{"num_hidden_layers": 11, "hidden_size": 448, "num_attention_heads": 7, "num_key_value_heads": 7, "head_dim": 64, "intermediate_size": 2240, "vocab_size": 3709, "hidden_act": "gelu", "norm": "layernorm", "norm_place": "pre", "norm_eps": 1e-06, "positions": "learned", "qk_norm": false, "attn_scale": 0.125, "bias": "all", "tie_word_embeddings": true, "parallel_block": true, "init": "normal", "init_std_qkv": 0.012, "init_std_o": 0.0, "init_std_up": 0.012, "init_std_down": 0.0, "optimizer": "cautious_adamw", "learning_rate": 0.000475, "lr_mult_up": 0.714, "beta1": 0.95, "beta2": 0.98, "lr_head": 0.00703, "max_grad_norm": 1.0, "warmup_steps": 424, "schedule": "wsd", "decay_fraction": 0.617, "decay_shape": "linear", "final_lr_fraction": 0.0, "batch_tokens": 65536, "max_seq_len": 512, "doc_mask": true, "train_tokens": 411200000, "max_steps": 6275, "dataset": "wikipedia_en"}
Each number is 500 + 40 x the weight over its row's rms, rounded and kept within 0 to 999. Layers, rows and columns count from 0. Numbers have three digits each. The size before them is the row's rms in percent of the matrix's.

# down: layer 7 MLP down (transposed), 2240x448, rms 0.0182, rows 293-352, columns 0-111
# up: layer 7 MLP up, 2240x448, rms 0.0168, rows 294-353, columns 0-111
down293 101:558438476489521497523409515557443428486461452497428559480494507511508570485489530528538526607467517533521508510498479536489436492509426510508509498501435559538523542554527506424525518506520485495479539520540471514539507489459521546500516524568522456553559539512504504459525372471481527432490588529481441513466465512486437544439444558579
up294 108:515521539495503550511427541511552501490554448451467430516431448452518469533448460525503525471568506473491518436520473505557447452577496445428517514480458413543538520487504463508459485552557424469512542503446463518525530480539429481501502525554359552520525481528492468468443571491507500434551466463586482560501541557614486489527530556571
down294 105:479441504497473472470534506438468448506495491552519485562498555574551502482480503503466498549528496495569511495485486553492445612543468506466527488454477458477595374606520536498512567499413482546544513419441541411517493467501576511509460467495506463454460496534514484482494406481535521399497527524499474520507519540520447493481539497542
up295 103:534496574442490437516551544565438566485581501580526543536444543445517461487500487523466401509466469478491521531489518528481474517556570425446475470497549451486596513545462498609463520530545486505447503502414450472529491483518528453495510504495449464478505476427521508504506516464457515509575497507520484496453500547506536445527374488485
down295 109:450593488432494473524481566470518470425524539495530548544518496464502465468529454465552459478467519473503589520504434478470505532448498513426508508525518453487538449565422500503532589532500483504536471542487475521406574495462549528563551499498510459480526489587476529447496512537509485441436553514530563486537483459619448498481490491470
up296 101:453494487479492493535493493505472521524476437472591534529428488461528467459489489580457511561476503532497510528549567504550474521552541464615414521446530548484446443454521470505449501608532486483407458511411507518480560489494462509398476519468461487489474479457515474506577486492490495499425514484490472500501543546551522474569515543487
down296 109:480495443551506530534436529508519472531493510516461427542541471463518529546556527474574539562500530467530517448520443498488456511435539486452520470553528551546489465428502522528471521454445452513527541490497523496551505467527548468472491583523565540477501478490488431511454570534501417418497526514501489501522528495524457472562458524514
up297 097:448568442526521463610508480480499509535487539511530518507520555499519477498450499431504454502502423526488522514551541492517510499516516527495426515444547507531423501427486470467449516511469454446494428496502446458513477446465575484508569450491482488522577489477502446444466486500480500456550489470398461556482520489490541584551503559493
down297 099:503473510565471593476454547485527494403502569550465492434537514435488553582560583519503578526545552475436495451467490484445507451543510575532528515523515561570529483477584519510496500526509490540473525542449479571475454568520461466604511498518556533542463494468486451508451482491557537473479457506455487461429550505489540438472484486494
up298 082:466477463523531561525465444479468535463446528490519568515504504490463460492492533463455460565452517533496509539509598529481565480536451498542521511528548535591471512479493475601525493568489449501515452500531548535518484535416553385532528528534439505440602514439514498493463478405517443529441534499445481479534544497456554530480517479456
down298 104:474510500494539391542469470495465461530505430549519483533531481587552488515473497494510512489461471520531500529580564509514458502515516544470465432524482583427447494458545542574477532456528458527491534512517482482465538403534454566538488531470521548527498494518511543487538519467479506525542507452546461493554447485517468526502536459567
up299 105:501535500512500545467500487484524498423524472476434475492558551511413531548592459494497518531538526526593490477518488485457496532456484523485512487521433506488546520522472549485475482655392481520474562501497450539498537547556429494444492483467458498540493516482527496465495465543467564553482503462476471532471520527481470482506552509468
down299 106:512551395452553482463427509426504526516439459530478414470401502466576479519486510487492525422553572468467555510500471467567523520482546446480453503511486521434485597515504530504493500468504508486495448508555510501470448469478536491526543527536535520506496497551516464524563423514506507554584466472507536501543597455475443545566543468516
up300 103:515536520521512491526526454513476488511499523461512539456532510495446474492581501510551480524421361516513520549440440567479479530544502476495455423495487463551459511476495515464535497533502494522458463531379456533493553557523484446543509486497559511515504497526562503529471494495442530476448549511516495479510505554462482596506477428452
down300 101:460500589546554476405507494504562485526488499510467555487489537529531536380508484476542501499534496471533520523563488556501523486439506508495562547545534535553553473514474449460459491559538497479515574467496507474516523502493506511551436485459573485543537556455517478509478477536488387558436506515558474534503574415555475446492537484478
up301 095:468497470508473547481548451470488420485521467517517526499531431501526422464520509553436466500501546475488553502528513483518491516600470479468487490480527475477441474507443516501545391497492495451462480502570530535500551459465504507441464484568426489564533375494466509458552504546481561373465505430647483475490464498417447463528513480517
down301 092:423456498525575476531459481555516489541416530499583621508479515485529557451438471516527514530510464486526506544505477462487471517514550449538549530560460519530478530506540526468476464506468458531500502403453501510513507461543449549502543471438527481482508545423480480498449446497505492547501447474404559584454525500497558510509462505460
up302 103:475470523513450445436511484519438618507429448509485539463546433425436500552496378475491480435514521473511515367504478451465476543513557423569444509583466522531490543504483551447505483451534493563470490509520480456415498539506495462527507497487586468533429414466487527460507506491562515490494574450526460460524480520524501493513444523488
down302 105:439481519466478560540504503493570438515507565489530438514399485489516491465477472486568500497506507471551478533552503502579542409467523567481543554525497421469543476483526503515485539525526484471451526409522492449534526483501532502465537506457465470485516455521536509507547507500445494464461567529444546560559559483552529506530552431528
up303 091:414542451528493523482433451466447568498524550478502548500602513523589525446490450484524478512455553457474508588534503495503500482487509485529510539475489497552447507540417488544412480526539539501463523446466505515580454463473420535488509547457517511551590513488427511493510539505452581557509527514498511535469507481452527490524502402502
down303 087:552548467455477448456471609515498517496453461560516526537410553460511466548509528472433499444574493499525412439490550414483545487532462470486517436486477483509494464515532459487474439520442423522536556485473521452482478505546538510528489453532496442506544485514493504506453501425526526519495532541514475560467515524504455512545461538515
up304 097:535526591458451540463514416513471593455456451499500500461510501486489556502564400459470480570557505510495487529548493421513510470574531477523487593536540517512514479419436473487526543578475494521507607490451528430551529515537448546405533534495437560507459538475506448588473514518481533488523517419551433486516490494491515479519404505539
down304 097:522483569447463505563419560494407421457532564455459454557484490548460502491537503430514486482512475523537535527490539503582506496479462528462519504524543512534577531531541480523476516520527535477496501515540481581439487542520535518509537478543527433474519560496488523443518524528479482542521458475409556547557524515452477577487584515525
up305 107:564519436509535524512518379442516527424514469455437498468497485507431484492481542505501479524471463537468490481499533476478519543552536546525512530389505465566467481459488527503510473529421450437441536513468543564468440486458461491473540431495439469470495517531517493534547500505574489518558523516452429505591441518512538496526439486441
down305 116:543498525443452536465494537435490522471425517525565490526535426506533554444455517526467565508480512501588469562492544522432481450536489515470518487503476537498521513433475479550522524522600543516457476497553506543499488564555466424480460513506556566550502569486524533521519471487472509543586479464469589552523502460569499574563540517510
up306 097:464520441468515530443454496475527548502471491510481414503486505515541479430431467450500513487524591471504445515462498542520517490491469501539455563567520545543478496473501434537528445506549577588452504511520568476552541529491530516503499514491474519486444486488502542453477469550451547428552545501500517570492503434463548514495484461517
down306 092:563521563519480543487532455495468550395500501468541567477515493488529555531419508432513457501531448493385566551464524556456493497573479432436531498459481471502524509538559496513481446461428524474524464493490511577482471502544480478478486500482533450504598413499551562520551418503498460564444453426474437451493483491542406486510507517510
up307 100:432570485541514565482575489468515555468477516491461619515511439453521512444536499474527457571432473513541463464516545516467422492487521496524490548469474514482502487473540498497522433474478443536508518476425499488481478576551480506543469420512519523462516514562517490490467462547445497496540505420514488471507461498484472450520454560527
down307 105:490515528472456446488512444524423480550532439549560516513534513477386479469490480479514483484473439545534532457529495467501554519492476516529428438548479520485491427475404554544587501436530466552500459549489511484531502494512540509483474565477513475428540506481509532465449568504515539475496527508479539492446527465544459505491548459489
up308 099:564486470520581518534521515437493551548459524525466480555489486478542502538460480548468526504555537454526532477394475534500472558499491417376467519547454477508477487513439499502492448527416461468467508460517511517485472527419479492458515483413488477472461510489506490505480433447533451437448465505514527610505538500602554518493462463548
down308 098:484463513479464477507531498500559503547498515425486508444481487514471502511469500498477452482478539505444543464470469568514494451467458480457498437513515526535584449496522475550545519552592568479443531463560475511524506577540522584504508487497562501527455474467471469520489519496477562524488493532585483542518517524470525463478474437532
up309 101:474544520537555460415540516507473528508466445562510493593575538448567484537513548522498491479532521523532536540486511515497502537525561523435495517488568463523535522511502515548544496432471487478534485467560534474430547431520507471470561436494397523450435460523535519525517482497473523433513500491536466523507531513494505473464535519461
down309 101:578526489501388552518424392521583479514501420345494565454470455565484534468521458522409499585439513531566418509506504490478507496522568496485462452543487563477505506510493464517427493486508505529434525509495533574464491531560511461490458440453550493547504522512532479464497430494447520479504462513508484444515500489484498490479505490476
up310 093:473436443522500493548581493508487453497482463525556477592568478449583512514485521511436492541506546480612573451513431506500470437569520517510474496540506416515433545437436519443545448524428442465525460557523493472507531535457514514473489507525559498519497481464491503496513523385463458439538511484493594521542497541462526551499439545518
down310 098:457535503533525552425537459496526538485522450537480563499519570463435459459557481506401483466428459533527551494499519495531526488537524500429526445585424455511520494511489544582547495483542485487488506535454440607511455471569507513480496459494461515520638515570520522437507510569528526492505540521490488457448554456505494498481492441423
up311 109:524432487526411548477481506490502521490479496519507515512531485471572519489461491507519451492362527431561494551555566442503443508531586442488517498549493373525481579508479548510449500557491522462462480464485455432481512494454486449436514521466507524542497521556590442525504518489464549479477495474571482569461489473585494528518465559554
down311 115:501521515455522450532468492522501495480509544423478490487539465549564570512488523568595519648515455506422590534513523527501523489514481455430499513464429472493514476552473499468434544555485497590471560496462502440492550459519520519527448580539474569521499564558479503431524478564483519490496545516520449495461460536575549459481454482541
up312 098:426532460519484468443541496506542490544482534469439530457525480489532454404516515501504443495507573450622550518481481565528462544454547524443422475558429518540501504425409464490540419540534491537526552532506500485432510486512405482564497434534588490576544502458479454567505526501510549564578481437421482509472499512505500540367497457496
down312 090:471471461552542477560449524540489468519467438490514593529517545499456578503464507518408494481589509509474508532487599517441479439536402527582515511474472463479467540406492504472529509478471495495507417489481531492525489519437549531478444409464452486451486502538589505495517526571541523462465540522568477472453489527515530546535538466498
up313 108:502468531449487488469508504484567542431425517463504506458504415484491493534530466490564413579533551454496487427502489468439431512488617522524551533513503458459439477494413486518456432601438509479489479481448509453470563491467483510517528536490487508498502406520450456535516551504456512553495502502498479549544506517438495489517506504503
down313 110:448550513504447458502526567484531535569572452510500519499495511525504492404529559492542542479450527482487559529546481503477517501472408507464475479541475505474590535466468532517507569460520532514531451484467476544442547552514556558425513475525539465532489534523495514463505490472507577498537475493522537515501521498575475459458473502520
up314 104:470435487579532541505518485565496461458439509439426526575498542444471467458471464537413404469467536498528579470555614450457527553519525480553509532570516522559452468487525500424514539546512404510497538559508450481484478494527528495431520486524481514447462478446555436482477461557493544450538507514513537497567532516508508521470481452478
down314 108:528562509545510500450470505456519484471491448426523525460515493543544563474511495474603468423600497496487496506474536550485448415511523529525468536481507463485510432489518506490517471497614543499583497459451518469474537531531609456496490581509451499515597519550471449486434536414434481526522459525443449471496495518383454420483466476458
up315 095:465479532449489573505514510536459534389461487465475505492560556481510469474545469571481527475583511489468479484473511423560479485539462468487485460484509521574484502481537500525413453534487557487485553521495533469542485540490445511525445441483510544535485525393504455487495551534481425531562504521524509486513543522478495533503561439469
down315 090:481525499556494483490570501411539540536527530481439512462503510489487517597554497365529542471495533522551531441579471549485483563529568452493557488488475446497522535456464496561534534483483480473568487499421475574515512478469520493471552474512530436545483486625474521573544365481537535517445516463530478465426500548552478465479512502488
up316 101:467483470503421577475489466496510530437498555471492500510517484500565464465518528567502521586492544502447428494514530517473486490503515513431449459505533470475505517519578418491472452505434518489475481512518525483498462562546536486484519513464452472474539475574536507520516471491448530526386475524528439568572477424422429466483500494533
down316 106:556501495507477499466456408444495502574443529528474536537473488451485498548442479518485466420476452478540587514521522505475469468463512518501645487486526499507570481520492487489487506466513428505525463489517507482525536465480448574516490472450584515511462472463498466506517471545490436504504501482541582489462472598496523475516486479471
up317 099:447441510561492500550478464524484541546519557510413512443544498519504457498442535456463520496499523488509510490474513441570426464510497390447469481474518489501503488523537517523550407513492522568547551482549519547576457449498533498415560535510531499565475465450568433534505531455531492527492495528527627555543559559554541484468380507504
down317 099:496550598446522499533553488475550540445506502444447461468548488597490491533508529522511548478544558504489495498507480563468532472496522529438507509567437501502423487518525478491535541539572538525521508546444522481485466495483499404564530498541482522505579496480512517440513469549456495518541444494417453435457503515464595417480525457473
up318 108:517538493469503511523439415586505489547582492532516519598435493395531497493586542466546453530508505534437459459499550497553484500427547510570446588515496471461534541461456498531432517524592467515503455526496438543544528541523539538450477495521486540539487564491418478485487480491585410473533493457460478505485539539521539468451508522549
down318 114:527425488474504520556460534573509518517462526547479515513482522465594456420538537534486543481456434477514502571479566523566579560429478482502464521498538570489476500498531483487507487537526447515394526547532491340557577543473482509496498529488487527472488520512552518481453531503485543437546487444572523524490508523431497472508478485543
up319 094:462492536532476516570503514494488521456492459518429482520458463487466554502504486510405520495565504546509497508449497542531508473434521507515568455491571514504477487447453443451511483479519511480507523499558545507513544571510413533386491496540457437496553480496547521536469536520524473505531534481487540457487511554497508516467497525445
down319 104:543467488496496478545530452485451488481578557510523504526549531461499493555518537553542500544485444440473495551532519522555433572521558431524475554484427422513574507493498493460471444507472473504489438544444427545528543496452495484517522510469488520508483510479475437449460476538527452441492473462503431548459453477575509507469486462494
up320 105:510463527507463533475528531487507505555471483457543495530583492442537443492458533554488467568512459544511563481483419530475538441489511483479515485589613488524451449469476467535470454546469510542437563470484489560498621590485457505453529487509499607532519538542426484508451448517473454574457508487491488488552469490468504505527476501463
down320 113:448556447534463517508500486473508445423498457536482458428464525480509540523511520473528489512471492512502503542507546481471564459577489524534543506428432443493497553410491547521569550537518465558535496461551502493571514540457497513438531506492449447451458484444541461455592573533454548505546512519568515478436544546600494539527546484505
up321 110:443485548587457549447526484449530535522495528442442482529495465458496404500560512575505425495471449441536428486523560510488517486532503476543514464524478520491535476439501494530444466464552470448492400471541462479547468489531492446422486534492493533549567444559586446482511513499430544495454523489568499538517580481522500500460516470544
down321 115:460486456461459522458512504453555543459439627503486438405531437537460507512439515509505492500524549534478516496462469486511476583565462506542500509530467562543534541489491423475561466475531455531454481511554530574501423456504450465487487422516464544447479478490549461514514404506474501524455494522453479533411480523491454540500571499516
up322 093:494513555526503583443495489509529440506444485450446501495464428482505541472534508431417545458494545451537472509468487497459501439533491526527453570468510563475461497504559526422539473501541508440535560472508524548510515459491471565415549473536559502560561518511553486434523467541564487498481505501497543482539518515488434424534469566507
down322 101:487501475508549519561403515501517463470495462472546456461463460515506520563487454535486469495501475487426477525498607584549556539531525506500507541514512522515449476418466503546430525507535488502480504459534449502514531500499492431529497503522505476485525544463482464478444550412550508457502482476551542511539519452500419534517503394510
up323 104:446540539617549522494509507498524534513559474534433498490537484502476535462523478505496478545549554515492415465491517512540512505516524520528495408454437564528496513365482569462447426511478494475447482462524493538482493443519474485464562520487474457537491478517567469504492498537460480464507524525529476558537564497460417489531498519449
down323 107:548462540466503498478503492481526542499448546539549476513502501518526475549525602495520488501507453476544502416536462515527491536503520493504470525555505527524480516502527487560543507477465511425502527499471435450390456543500530526555511530462524503493531561558569541496543545446422502492476552465491479484493461404430456534521529490530
up324 109:482510565519439545457472513561505543433470500511552494480532511504528405501507477476513470479545534449506505437445556536456449498523438587416508473448459483534498541476459504500397436556446483461506508431502550501476585483581478478533482475456497517520475479426544436527537431491433466400470484503530571482458551514541511468510490454471
down324 122:463545364495544534481477456450523527491493484534514535526486510453494498487514494569471525526438522512480443530482537514494535503549504507497516537533491457536522569476443513486536446530521517569494452528506472510524521484523525471437534471429579471539478502471513410515465517548499483517516468612457500520492510541460522480536531462396
up325 089:456519477614524511539555455502506503488547477485491510526432501472529461541486432508506468563491521426420533589474548550516431475481545510508501460438563425492471499401480486570519513512499488534451482493470551492504492515475460483474528472528434496428534538418445441495496533445532456443499493452586438484516590533582592495514505560506
down325 100:497533459441488489473516516468513482499507429544553479502571558472543452479486519526549510479505524508460499556513557485521513516466532460412495449436466512447521456562472539506510499465455539477503498545469511502506465481554491583439443521474577505569515531540550501476564489500550572486505434477521467502510509499538544487533466430535
up326 113:501557511547527430501510425561475571465467482503489511512431442473418502489555442485576418606483545443527503447503480536463483440545494538603418506510490554467452463511429498565470411541480473465522532489502511514474518525558508580504525490493510484496538435510401467507456535493485567479532534544443494523503470593458566467525436536436
down326 119:456530483487575548522536539535508468579461584473500538474545397437516505522482562418509518545548534496522513495520454500487498503512449525545506575516396588509446504439483547477497504517493505528503514550507512529541440550488479523494469507544500511491493495504523534477560460501545559490526536544476453519538500582482484539463473509528
up327 095:524494530505502570558562519464479496490502475517595500496504480569496512540524488526417473526512411507517544411521495476547498497572468506490482517512487501581471437500439493510491523530495467444487524527477485468469441529479471464463532489566561495508478571536564493502495587438546590504486508498553536520449473496512432462526449595517
down327 099:448598420500516519508439485496517500540551490498456517556533501431513514582521543483565529425549492475455497477476522526524522500484546608478518465456502414540454512498503499518475457479498452458480459512543488497514547450479459502441446495451556443638534479476467459496496558543542542555501478526538492559537515513539482471490554485466
up328 101:513506489515437482481523558551523519524434571574464550455480487522508516499462532497524467482466443453547523499466441547535518531517479511491369449467519486527492509484477471504501505468508492488487570458490539493542464485517555468532539486500540513499443472432538454495507530558440556503557497520519586606472521534474534558553463437482
down328 107:529552439431486527524433525433500519483500434523566473559527477452533533508526551543426525573535493582547545519440519428523513411512507504458465498532526536478454480559508511476453477492499440541506515470500546538451524579527519491462507447476453575591510492515519502548565504455565497490498547483478490447502503528509476508492542543513
up329 114:460471537555445542516516500506484514484426535516431492501525528491521516498560413506513535475518575530479492477501482460491493499480463481555438548487520484490484494460498457511504393541491514528525505450468629434464467622419466500497543477439521555590465395474521458523486544446459503532532531524454521472548559510496544522464520504462
down329 087:482506473499542490561499545599524490505543485476476474569452507514541490486576500462478508469556551521442504577497504524565435549490536546502522463486451496509545422460547504439522528483482507506498482520498465441488497472480470455498524469426536493536493544442514463481580482551509519459519531485565450450504559540409467507457459537495
up330 102:411477472479534472481474475477467591546504524486494502544508491543504494514584517586521498481532576506500508486511470495459552471506543455488542461494540497512444428482499553465438413490532496582547488495462462544402555481522457480531585460442504546482407503549468400509502529480511551466548509525511499471550546531500558484434456422476
down330 106:538537579533503500454474471514464529461540517474504489452475516476434491450610488443496453494509540552450509512474539499477472535489498468555457510417435520479579481582464503536474373523529529482534546513490481427560511471496507465513479558512477554492484519556524478449566369418536555460474518546498431431472499486486532506419440517524
up331 102:522520528508468512509440524511450538506430504467554496498408550558475405452500545476555581549556551492551494579461480520501515547467514456480510535471509423458436418477489586563456485491506532577478533424491515519537513487418450485509524466497575458468470467609513507437474471512519510529391496475488470506494590478569499501485495496450
down331 097:504469436471487566503566449511479496536516424512548564546530476447537543561560548530490439476416551496450553486517511454471488444491467515479464525553544468549417563501490504527500514534506464520504443550502495523532474459483452525431493475418470470502547593462507501490485453459493500558563489511431544535522536468458542506577511484516
up332 082:469460438488510512527484479509515450460530497551484505496506479481421506506486523541513424536542543525509532493522440458596524438502506478569538505581556478559504515531451512526590524514517449525542521436499498499609547528405526496517506458479558548533517519464483476528398504478545487452432544474490434436511527497482559499454513498452
down332 095:516582510502526547495477451469508526547502504501555506475508454490489468447498484450508474517506459538496370567567472549464524528465507534481468480416566524477484467510475620468527457480545542537517560459523529514545482515552526547507461461468471546537533551509473517520530437500526554578521483518536482459465489506578497516525524497490
up333 098:517529517478490447442534533526422456560514519449492490482524499386573502498485463491591461501508430509461479468484527484520483483489484434436422594474575552602489462528480499578463536573510439482455498446554503464455546460507526511558518510462549543500487456524486524443522556475461517439452510480537504525556486490427501533481514531515
down333 104:476479431530503554557515514431543496462484474473524540444444488504498477466578516582474524455600496492481440537561479535493520501486514528505486447545543524556409493459467522482531464539565498549517511569506561507503515505511495517537518456444490591558443538515541391489584501532496568534498516550520515523420444526545396475508491465506
up334 101:421526599488494471505441488541497495496486522496542521493457481428497552548502491507456472487478510430503501438525528454513514473429487495461441496491527496428472550465453509526477486481569492474427488453497544576532518429405499455508512511472435437552543509513504502443519542485454522472488484464489536459491504475496488545520537478557
down334 096:488449481463492496504467480505480532580531506602432491456520543492486527427499484448501501494545458505498455462569520524566465470540482406552521523504473519549455517553559452487467551532537524436535530439506545458471516541536502549524513495481476598455470521499572466443502408509493525557446529513562471515596495501551455418456500530469
up335 088:546482511515492488524406504515453511505504510489473533516446548453474493531480535517473556455494538538491514499441526512582508518438513481440584498468518555559511524556560520523492497528532466508472450503332433436546475516604417485454570475427501466537449509497510466537526494515510553435517515503503554457517562489544483445445495487443
down335 093:493508502522545427466562515439554469509502544544505502487512511499567520486503466504472491509548480502492518485513380465521509453551506540535436503464483532509499495502541545484574523490458489508569506495525447550571468467476556525496498506517498542472496471488550534535533471437413450582528519507492457522464446584510561534464522544517
up336 090:446418534499519567421574509453486500507528559545502504544479441516581532508456540549480464563483488514580515500505564476447445491570481469527514367507565491521571527506511580489512470463497511463465444533507515468510413530469532494493549448476517512511528473511580480538482453520566486438458496472506528539524545506486533502450564508480
down336 095:492481498424471461515498517435537491468549443480494458431467459451475518520487454511522531592503539463550432495495520509533526462522475448535612523566486507439512403491483447586587438433488488528508414506567488479470495531532529528514528521466486525471511491495510449508497513479509460506544522524487510530417553587511529464451456522533
up337 088:461487499506507568499559502504522452475496535529484408452561391525523520487541476475522509495493491468490452532489476539507425412585468478476466444454491419520488470441478509496476497542477443609486438547396510488529528501422524500517456477499479451499497493419512425554538497533492523492481507470554461442523442525539487499574502484519
down337 085:453514540509466421508475555502569553499479515567497542462486493494468480525470536440494507530568534499555422471522459441517518403535436524529489538495528510481555535463471520465503495525511479468537525553510482534493549528555486497506477551550462493430499520477490576488533437457522485511522496552508532553521547547482511488562509507506
up338 058:510524591447535560519369568465523471496426591536454478408499488512466536477511424474505504504445533542519523530532551531497499487567536515485485478485500592560479395492411524588484443483509511531488492485451539510477482468458495479527542467492477483497468505478520494558502429563544491547495642552517573499454584529496537473431507512527
down338 065:506473424494522454535552468495505543491523445514534482536524500449516523496551521539447476517529539443508492479506474566451488469504493443481498494524520437473482559525486476482560535511496473511583527542539475519521464481494438520458502490457495517524527505495495598495464452486471530486512343523475492473480498523521485464515531504517
up339 088:457500509517528480553443422446564489488495487467403514534535434420541473456501463546472516542523514493547479540542437510436476512514523489537530576500485542491477529539442529532494466494504506443524547536529482509521540510509481560527531481556518476524455526517492481496478520489458531459421437513466447480495485510522501442471464538446
down339 089:472596513502488499443435547489436479505509479523490508518519529421497517435482468501547528483486523498504463485533501474455542490512461499480549510475451586509494420517520580488510467448493463479572503558504503508433487476561476478436490514594437535453504532537500512538451486510525544480467469461498528547511549491472371519541480492508
up340 093:576504525494511470486510439505493561501437428537481517514544493555471537519581457627459530460396512545488488476464442433484514493508560459512497567529412461540547439539521525486468493479506402561481475516436530467474453567504469450516521543471492601527507431515494424523521491503463560494509541445539515507532467510398512437457469472422
down340 095:509514421479551533451541553496542487526496487516524477532545471535533483468490477504507477463486425432528371508487538583510468527541418511550434431421531524529512545433556505483575463466565525462556472460482421500506466564559421490459454563454556466435508496448490460553499489513445484518446461516489498528497469504558545493496579406538
up341 093:567497498535510558489538494458487444451530538496528506525522485508470518534466515489449509454500559510500495497454491485535444478588526531550470501494495487546514472495517523528485470452541482426456501490484524456470450476434481577483515523455452410456514516496561481396476508545502460502511483494489564501549490498418556527478464520455
down341 096:507572512430487516442567467525446485579433515556441514415491485563502444524525526461517462471466513486503504450516479466500497519542468523562550496528517466491482447524535508560401588460490476529460496550441507522530583515496553459611580469539489512430411514510448530542509430494495548441523496503507449472497476472530482489485520522536
up342 107:529553486449491473561511485498540496460496473499454552490523476465507492503534485459481517560493428514538554560480565478543477409442516480481527521456432410500536502479545453430508541529479494509482518432543599484513516552459472565473523473456554482549391445495548505437616541498497469461466480457450476573475489514507454509535474534459
down342 107:504477560487568517528506499432442458518556490491437531509488485539556491472529538438528537454447494502554446435444458480438463484511459487523428472476511541493598465509534543563503460450524463468539480547526396550489499447550542470522505519496493444537548517519530484501393520510501500502454461529545478572554577497517524467498481504507
up343 106:471525528526537519521495463543529471476469494501549519479545479475528462514537502493485472545471512500465482551481546457522519547492445499519535551468546438549391470513393526550474476512500478501538509525533472492543559458525459456445531523443521569472514547505440490501503505611448423524436491500467502538502493547436487520427526517488
down343 096:535533519487508505520504459562516515501518510502510447493441520504513515457538520452496486459558461521560536544556491520448492520500559471518479543561501572519587486489520434500482546450570527480565552462544506512544441514506528523501480508468447510450481456507487517523467521481500452523493493446557458454494504465536525521513530528486
up344 114:504482565520488589442558487525488521523540427466462513565480475463431549473535526576396473545465437476555523534523511559431446472545534551522537530581481530495566536518457533495459503554513484498529473474420423486542513491461455509371529550523441522526502494406555492435495556505515506525559504413452485451443473452485511490454516463544
down344 123:517509492493516498429506547386563510510473421533523510470516496574459501506530464546460541465472550449587577456490467519473538510495591486517511549489496478501549474557473510525468475428546512526556501556477482503509534546474477484516552584484562510450477462502547437537506549539492482480507546485524473543435504476490513465490529572489
up345 109:493523520522559474444505531534472505474561541550418562486570452513447432532501524489432479523531517490475527549493521484537417470461494530453522541577543478531564493444474492543434445494540509473485501461494491517522456492537487473511565505475514524510484460451462508444547553474407537455449481464533502478585566492522430482543439504471
down345 105:537477486537467442521576481482517472510532484443561469443490496579527511435542475434536518474571491481476517491489435625490475571482400493517464490559470461426527440523539528544511481539511471433482468486486566440441470411538502457498494484533456427470540493479452509512540481578481501591529540576565528477440524486544478503512547492490
up346 093:533480469585488458488471473518487426437603462441469531466505469450515531407471523509507426521560467489497477525520520496584490534495526556445501524517445441476578406494412511484530518510485533483514583453433539454476479513539531570520498494448455504478507517455504534393539484507400480503606556516497471508492505531522600551471504535503
down346 094:429467444413499518586526529509527502557527513518536504584417515525579444502478490502573562461395539481450449440408527445441503546458517453496516507477547470519453522522465507542402503481471487563557435514532480530548495475493477492490485489542574460589444504503481513519480424489571526498463470514449485450526473496453519513547508452509
up347 091:470538516428533492521452478448482524489540471477418500503444475540507523500503446478522514443498592479480476539433488449535474462511502516492469462433528513532539453509532495560480461457452554550514509453490508528524452521492585516525529465511535479507470495465510500533491465518557501413606562517463573528515434610451552460511474532401
down347 093:510425437491509482502539604470492495540538464472618435481519484507524491487566559465417472565546528497510454484516569560504450561498552485482547581526522435503507541518508469478492500474542518440516564569542573498452531515508501434515461519506487514472542584489506589482567482494466521491486498491538405551522542413488448518517453493497
up348 102:504572510470492453500514515522456469468459485443454576461514583541484484426467493572367501498554485480487492529490549564469489472521540482530432466546435500501532533518582489428512481418502519414495456501464563500474512532478500546510498510486425536530526419442515519467506589503510474461481472488497493495489491542497505490488429510485
down348 104:506505466559496506420558479498481487498526489472586505548482444530485460540520527518491533501474526549483510526484544467524464472513461536467487509472462489527426508464496465493487458569469432479484583468480509492489509520502433484541525492448510530529477489575505513520542523508466492516518498475471494497483541470490444479476505541576
up349 098:470514510503513520400485498506461530556443524483474480425493499548480436443513495437416535508489541487507451456434470488481454487515446417543448521471507524530453546481446494560447541475523501539445524403459526478476534492518500541472540522520468526505553382536446514462495537542539465504515488475525485518515516537379487455462494473503
down349 104:484470498535490463537414494477437446558496508500494570463564496475482475460524482487460446515537498533466558494525534545511491520477502442430531550490501504493500453448539471607471472487492499523552477436492524479525542508545527458477457513426547510505541508431442506455482537480545609466516518563484468472464488514439487565567511556523
up350 110:489582487582463491474542511532453514502555485477491523496488499517423525385481521528540474607543548554465559495504562557530467452464532492528530511457522478506533460384477460560485479507501508492462581438488511531486529526551470553457473442371551520538507482624520545500395518468440516567475480531538495513478516468449457470527466452505
down350 105:477528538530601481492453514506557498484493557483533449503509460499508436529532412403425491547563489473541505507494452528477533530488501464447557447496501450500483470578482498486501541487465557477473480518490464525477518455516496443514481522454511534580456551488465470506472474559528464424535551445513439480571457533494523545454585501526
up351 089:511470406470565483538536495468547502511467554556447516467541451517499518458494503514483554545570484506591514498454467560431525469480435447532539547519540498604484482475503526490460471536434519514484529414510468515538448550481496528515519445498515489557569516500443514535531489441461550466442531497436493501530455523480555524525477497439
down351 093:525545473491473576434520500528557529475461488454585481548469533512532455572523444582573469565483552517508531539505567491525547571444514425486572539517516488401494571438557397487542509541487542545552533470528471498415425499437492505472495516509556558460474546507531471480529456567488465478439497468494516512517514495544496533444548500503
up352 112:549482543542469462458477609458477506509571481524565543501526537518503550510529465495431548445524532458508503418422467439559425544539495522460477612453461493484525450438485539468493577463454485498491613464508493451511516431447496539457560503452512504513450451519478466506515525531446509500579502497481483457526483509503509579452543485544
down352 127:434495473500547525468527398475476433581509477538464495458500426438595491447558492509554499446518518522541503437542496525435558506517487531534512523559548538532481521514457477534518513436473479467538489496554508508519564409498531450506477484517444527512536518431504528491557559535510509474547487512458561531499524527473495472487612470488
up353 114:453508427524437513541520489425500532547475426401572504503477473485508526509535503496542453509535455518456538500480530542509441477477512545537510498492598487542456456462540580506522494498538465541506559474439561540475580527513463570473501465512436529481511474581493475394438499496461584431567521497507559480523575546419553514493439481520